{
  "hidden_size": 640,
  "lr_mult_qkv": 0.4,
  "lr_mult_down": 0.7
}
Each number is 200 + 40 x the weight over its row's rms, rounded and kept within 0 to 999. Layers, rows and columns count from 0. The size before them is the row's rms in percent of the matrix's.

# layer 2 attention output (transposed), 640x640, rms 0.103, rows 334-359, columns 448-511
088,228,243,124,216,186,152,237,151,219,234,201,200,217,247,207,187,174,185,169,199,222,231,122,170,216,239,152,164,160,178,224,195,250,209,223,241,182,247,206,177,173,291,183,197,186,226,196,138,223,194,162,268,122,163,185,189,202,244,156,170,172,178,205,189
079,230,129,227,215,221,210,293,217,159,220,216,244,178,178,255,229,179,196,173,179,206,219,229,244,212,177,205,175,212,137,169,156,217,185,202,194,226,177,176,193,200,235,171,105,229,169,294,142,212,234,255,186,198,163,232,168,194,239,187,225,138,203,167,119
084,220,231,177,140,161,164,185,180,194,197,232,129,187,178,204,161,283,203,163,231,218,202,215,255,238,187,160,210,207,206,202,165,177,356,171,196,166,151,230,149,173,155,166,202,171,243,196,222,234,180,176,204,220,221,203,194,215,200,196,258,265,168,188,235
092,166,197,222,137,140,148,214,226,202,163,193,254,168,174,206,232,207,175,284,187,232,118,259,171,251,165,168,205,205,220,203,178,211,309,156,217,188,339,225,237,177,164,205,204,208,243,151,188,149,317,205,282,220,226,185,171,161,242,208,243,214,173,233,206
082,251,191,179,154,185,168,164,208,121,213,166,251,205,106,258,190,122,240,256,146,213,146,211,190,171,238,163,157,173,240,215,166,140,116,207,169,165,179,214,286,264,210,208,197,200,208,207,189,177,183,266,243,221,165,273,188,235,246,137,176,172,140,280,152
081,187,157,241,190,191,131,173,231,143,206,191,142,246,254,211,159,250,154,148,176,277,224,215,247,168,154,206,154,156,209,245,203,216,155,256,251,231,243,222,322,273,195,211,246,229,174,246,220,286,214,140,178,211,165,244,225,212,238,276,191,192,177,191,223
085,146,152,190,250,136,163,168,217,190,170,213,235,216,134,172,171,181,194,144,171,176,222,249,165,151,227,222,231,195,199,90,85,101,144,168,178,194,146,188,227,206,240,200,268,177,185,167,224,130,188,174,231,229,124,243,143,255,176,191,210,176,199,213,172
086,234,182,240,274,244,218,206,96,204,136,209,215,244,122,136,154,266,310,223,186,184,189,166,230,189,176,152,163,199,178,171,221,185,36,204,185,216,221,239,184,214,172,214,193,258,222,156,183,116,197,232,184,259,191,208,124,211,239,192,196,248,241,115,195
085,217,187,196,148,207,117,235,192,263,160,216,91,180,166,207,177,136,226,217,223,193,244,153,221,217,197,180,193,220,209,249,213,235,311,237,240,211,187,168,262,187,176,183,185,155,235,229,161,133,199,233,179,181,219,182,225,158,109,177,281,263,302,199,208
090,222,220,204,151,177,188,297,223,94,185,134,170,162,191,194,202,236,236,178,186,188,171,292,232,155,205,261,168,191,139,196,188,260,140,223,203,134,146,168,241,239,191,170,191,191,233,274,228,212,233,221,185,226,171,235,241,93,186,110,220,213,204,112,228
089,214,162,177,205,237,184,192,192,199,194,136,172,189,199,297,200,222,237,212,187,179,160,208,190,227,152,194,216,207,231,255,171,141,288,248,158,198,154,154,217,222,200,216,233,157,196,199,207,212,197,175,210,156,238,181,145,191,238,179,281,188,259,213,193
085,230,173,256,202,193,146,171,256,140,181,193,220,241,205,168,219,185,265,168,157,182,161,278,187,202,134,216,153,190,183,256,245,240,175,139,215,237,289,176,238,250,164,157,130,211,165,218,242,192,214,165,117,167,211,251,179,224,118,153,165,208,224,168,209
089,199,199,189,179,187,194,210,190,218,216,193,160,132,142,226,168,249,165,245,204,123,188,272,192,184,169,157,234,184,234,176,247,181,204,244,131,195,219,150,112,189,271,217,210,126,233,164,243,170,135,262,272,143,201,221,232,196,167,203,184,240,177,133,177
083,216,145,220,215,252,236,202,91,188,212,236,165,244,144,194,176,161,241,178,175,158,153,158,205,190,198,245,220,201,242,120,164,216,124,247,161,142,108,219,219,189,204,280,171,187,216,196,254,288,141,206,257,306,211,305,247,228,204,174,284,153,134,196,224
084,132,181,210,205,234,233,226,180,216,186,185,227,164,179,213,250,232,204,172,236,187,178,164,248,172,182,104,276,163,204,135,179,220,257,214,201,251,128,206,179,183,225,149,193,199,260,224,189,186,190,180,189,224,216,148,103,242,186,241,204,188,183,209,257
085,181,216,191,177,223,222,243,248,238,162,75,225,205,171,176,271,221,133,170,167,192,170,217,244,209,213,159,224,219,221,196,192,223,342,213,199,241,240,206,183,122,212,192,197,165,194,213,172,149,217,265,229,150,234,243,176,208,196,227,201,164,203,229,201
080,117,223,194,252,172,188,183,259,188,219,203,198,215,307,155,181,220,204,236,251,158,176,223,190,275,228,212,233,223,171,216,201,200,125,139,235,180,288,199,158,133,136,180,224,203,192,229,176,248,224,215,189,174,169,216,107,212,264,213,221,178,247,296,224
088,105,242,124,184,245,217,149,225,222,171,182,205,193,291,206,222,157,248,177,159,206,168,147,228,242,164,211,183,239,221,198,235,193,164,256,188,146,217,276,209,234,136,196,165,136,240,182,242,235,152,179,186,151,189,253,202,212,146,146,162,138,242,156,293
085,296,213,179,264,262,236,214,193,235,175,200,184,228,179,180,217,242,232,183,179,206,186,178,205,207,266,144,227,196,261,164,280,205,207,194,231,248,214,212,153,192,143,136,225,154,225,171,187,167,208,170,236,188,189,197,184,155,184,239,141,251,183,203,211
085,229,256,219,244,126,206,194,168,218,214,258,174,226,216,174,238,211,271,193,240,223,175,153,215,178,266,194,172,266,104,173,167,220,312,222,235,127,237,221,154,221,183,154,223,249,232,119,199,268,211,225,257,163,220,219,218,283,206,283,211,161,221,260,169
085,174,220,193,225,181,241,115,220,154,154,172,238,109,180,217,222,229,209,183,160,183,240,267,229,169,165,228,171,214,208,176,205,154,174,209,223,166,191,151,213,255,197,212,161,159,110,201,228,219,148,135,225,171,189,171,177,219,185,188,192,234,179,246,207
082,243,190,190,188,243,99,215,217,261,196,193,225,214,170,231,230,197,174,279,136,208,241,199,133,185,225,192,245,163,243,262,231,201,155,236,194,208,196,192,157,193,64,191,266,181,196,242,173,200,210,217,225,182,199,225,253,215,195,194,246,216,226,196,160
080,170,207,193,229,253,217,251,219,147,141,169,214,151,212,126,181,272,206,229,194,222,175,203,275,156,227,213,112,184,224,140,161,157,153,181,271,265,198,263,212,255,227,180,184,239,177,292,287,172,180,204,202,261,197,187,134,169,251,269,166,180,187,245,258
091,176,168,206,210,185,199,206,203,187,226,191,178,219,213,228,209,281,201,209,170,207,221,239,203,191,187,198,144,210,181,248,219,181,144,187,218,207,201,194,245,201,149,199,220,177,237,235,178,159,237,177,189,215,177,193,244,183,175,163,245,194,181,206,209
082,224,185,190,172,121,257,217,254,185,198,275,182,212,94,209,178,214,193,306,230,213,235,237,238,177,231,203,109,247,242,181,253,200,69,180,207,223,154,265,225,249,269,200,169,231,221,186,139,250,121,168,196,228,212,201,227,144,185,212,275,283,210,246,158
085,141,192,184,238,190,219,212,170,232,230,144,268,219,222,233,192,168,229,159,218,179,253,198,174,184,150,228,113,195,167,224,176,260,133,191,206,187,259,194,188,154,224,197,287,239,194,192,177,196,206,242,175,224,187,176,226,236,223,192,128,132,209,209,200
# layer 2 attention value, 640x640, rms 0.043, rows 335-359, columns 448-511
083,192,246,171,259,215,224,218,243,254,207,184,242,167,171,233,184,174,218,228,193,139,227,180,167,211,161,209,229,161,189,248,201,124,151,236,214,141,269,254,178,155,169,248,242,300,188,257,238,219,240,224,221,213,192,188,221,193,226,254,143,130,237,143,151
085,194,170,196,118,215,214,192,213,191,176,157,215,181,248,185,148,145,214,86,143,133,209,180,182,148,268,162,185,192,229,138,164,226,166,256,209,190,278,171,227,174,164,208,241,239,213,159,143,198,185,225,226,159,206,237,145,242,141,189,197,270,210,204,118
093,195,211,209,167,217,259,148,189,201,159,262,204,163,201,219,306,178,198,123,160,199,175,94,241,189,173,239,182,167,247,205,198,211,184,212,209,202,214,156,203,188,214,186,194,144,182,195,240,195,129,143,201,193,217,172,188,180,188,154,189,205,226,197,160
082,174,232,149,266,181,206,173,249,185,139,166,178,169,180,283,182,190,246,261,202,202,231,199,258,239,234,255,146,226,196,189,131,205,112,138,205,189,141,191,184,167,172,275,176,214,139,233,204,191,230,237,173,188,262,183,146,215,111,207,180,216,242,107,219
087,206,242,226,203,168,246,232,225,98,147,138,258,183,219,195,201,161,240,237,170,134,218,96,179,197,190,133,224,136,255,181,187,244,195,146,156,257,138,233,170,227,154,165,164,193,224,210,246,222,219,231,164,219,210,183,197,190,189,167,205,220,189,269,250
086,222,234,141,158,231,251,192,194,138,171,247,183,194,225,257,168,220,165,253,189,274,270,219,216,221,231,190,193,201,188,186,232,205,214,144,265,152,252,209,191,207,172,195,203,207,207,202,253,156,198,198,213,164,242,193,259,173,190,263,207,205,287,212,223
091,283,157,194,209,238,193,202,155,168,235,193,174,169,242,271,189,217,201,211,237,195,233,152,233,224,174,223,256,160,166,267,199,182,219,234,208,241,229,191,162,185,231,164,196,146,188,260,159,216,227,211,189,190,134,164,127,303,175,158,185,173,221,191,202
084,224,173,135,216,233,224,204,224,226,152,140,250,162,128,259,237,272,207,228,208,224,154,144,130,243,202,224,209,300,148,139,208,158,182,222,260,219,168,151,157,151,232,180,141,184,185,256,194,161,131,210,174,248,210,213,217,152,179,173,206,159,179,254,156
088,205,224,236,277,218,154,239,223,185,129,233,187,236,199,199,241,227,208,315,216,203,213,168,131,228,72,155,236,172,209,255,225,249,267,206,278,254,143,129,208,243,206,171,278,205,260,238,231,214,203,235,189,139,200,175,162,249,226,201,221,176,207,207,166
091,222,251,242,188,200,235,168,175,218,258,202,223,200,220,177,195,242,167,143,179,169,212,134,211,174,171,258,148,100,207,152,87,197,174,228,211,185,207,211,327,223,146,207,166,178,209,250,196,242,219,147,213,182,122,144,278,207,216,249,185,136,136,149,235
085,202,194,244,210,275,223,196,260,130,213,126,134,236,270,180,281,162,165,196,186,212,172,80,114,198,264,190,191,207,215,177,170,220,207,243,162,124,214,137,164,190,216,186,207,243,198,169,221,166,187,172,243,132,203,222,217,185,303,182,261,169,213,168,146
088,259,195,184,185,245,262,283,181,190,165,280,198,236,192,179,259,185,278,289,204,173,184,151,203,126,284,219,173,174,167,215,180,151,170,167,189,247,271,211,263,185,224,178,160,129,187,207,276,191,176,245,185,169,150,214,215,211,168,167,264,182,181,223,224
082,143,259,133,180,118,224,192,251,174,180,152,229,240,275,186,228,223,178,164,165,185,141,197,200,237,199,242,196,253,176,228,231,133,243,274,245,201,212,235,207,222,245,142,186,226,211,277,236,168,211,190,163,133,171,231,155,157,114,184,180,160,211,166,208
086,229,154,236,251,165,188,255,207,254,177,165,163,215,141,249,212,175,210,236,199,178,204,216,130,163,237,268,184,189,171,286,209,188,194,198,170,145,178,211,224,174,163,252,168,241,200,218,163,226,195,182,214,173,247,183,111,225,264,222,157,254,315,139,160
084,187,272,179,287,140,170,206,318,172,229,178,141,195,186,189,233,283,168,256,156,129,237,145,255,148,241,204,216,288,204,207,222,185,228,241,195,248,279,199,162,240,145,162,272,241,238,180,231,176,206,173,134,167,263,205,216,192,200,180,173,242,147,205,197
085,237,174,189,120,184,237,243,186,271,189,172,200,207,183,199,179,273,142,225,90,230,210,161,195,191,160,188,213,143,207,192,242,171,198,168,151,176,182,158,193,218,210,309,179,207,174,187,81,141,220,200,327,182,226,149,132,127,145,194,199,205,186,283,263
089,253,209,228,146,250,197,202,200,200,192,246,235,206,219,243,206,220,222,223,216,216,156,246,166,169,257,171,247,152,255,149,162,199,131,113,190,201,202,246,192,169,242,158,193,211,197,244,112,157,211,178,161,175,207,248,168,232,224,209,253,221,204,170,119
087,164,135,177,222,255,209,239,232,151,209,270,130,240,230,206,170,166,225,208,231,186,177,185,229,191,197,149,216,214,174,165,169,290,215,228,224,240,210,166,261,254,193,254,215,167,168,213,243,231,207,166,231,190,200,122,194,215,209,207,256,195,208,232,228
084,161,217,145,187,157,192,159,250,217,245,173,165,158,175,195,177,162,161,211,164,189,248,263,185,197,207,212,214,205,244,251,180,226,138,223,245,185,246,147,167,221,131,293,245,295,207,199,199,184,218,176,196,238,199,174,246,235,214,182,266,224,211,175,198
088,192,126,266,160,182,259,207,198,227,136,173,223,183,264,182,202,226,229,209,214,222,239,176,219,206,190,207,201,132,239,255,133,226,216,238,170,218,171,163,239,207,169,213,168,265,199,129,168,199,252,137,237,189,194,113,270,249,219,227,190,186,250,143,153
082,153,155,233,113,194,173,178,199,170,214,224,259,231,191,181,222,181,177,203,184,280,200,172,227,219,215,163,163,194,194,233,158,233,150,211,194,163,151,243,199,262,148,236,182,211,194,174,182,206,172,238,160,229,228,201,250,304,180,236,178,155,137,244,192
082,194,269,210,237,176,186,214,313,224,162,202,253,233,231,149,136,162,230,211,207,240,180,179,177,219,150,193,287,195,180,229,262,179,110,239,188,250,203,134,155,228,160,178,261,135,135,159,161,247,278,132,267,248,154,121,185,233,207,185,168,90,181,186,204
090,159,204,203,195,164,210,148,194,183,206,187,146,179,153,185,188,152,187,210,241,250,188,173,169,274,211,171,199,187,140,134,159,173,216,210,142,171,132,216,155,190,171,167,262,199,220,249,265,186,174,250,197,243,199,191,225,213,286,255,236,150,207,195,198
081,238,176,223,181,124,232,185,262,236,208,141,223,186,269,131,175,197,189,158,134,144,171,260,211,224,167,218,153,170,134,200,210,155,230,199,240,255,203,171,190,243,235,223,239,213,240,224,184,264,236,232,252,272,177,157,119,220,200,200,173,281,197,295,166
085,244,179,205,150,101,236,198,240,211,222,213,224,157,205,220,158,192,187,252,210,187,234,214,285,228,261,167,203,174,251,257,195,147,243,198,195,140,183,239,188,242,269,229,123,134,158,216,198,189,205,243,183,121,202,174,208,227,199,151,190,199,272,171,174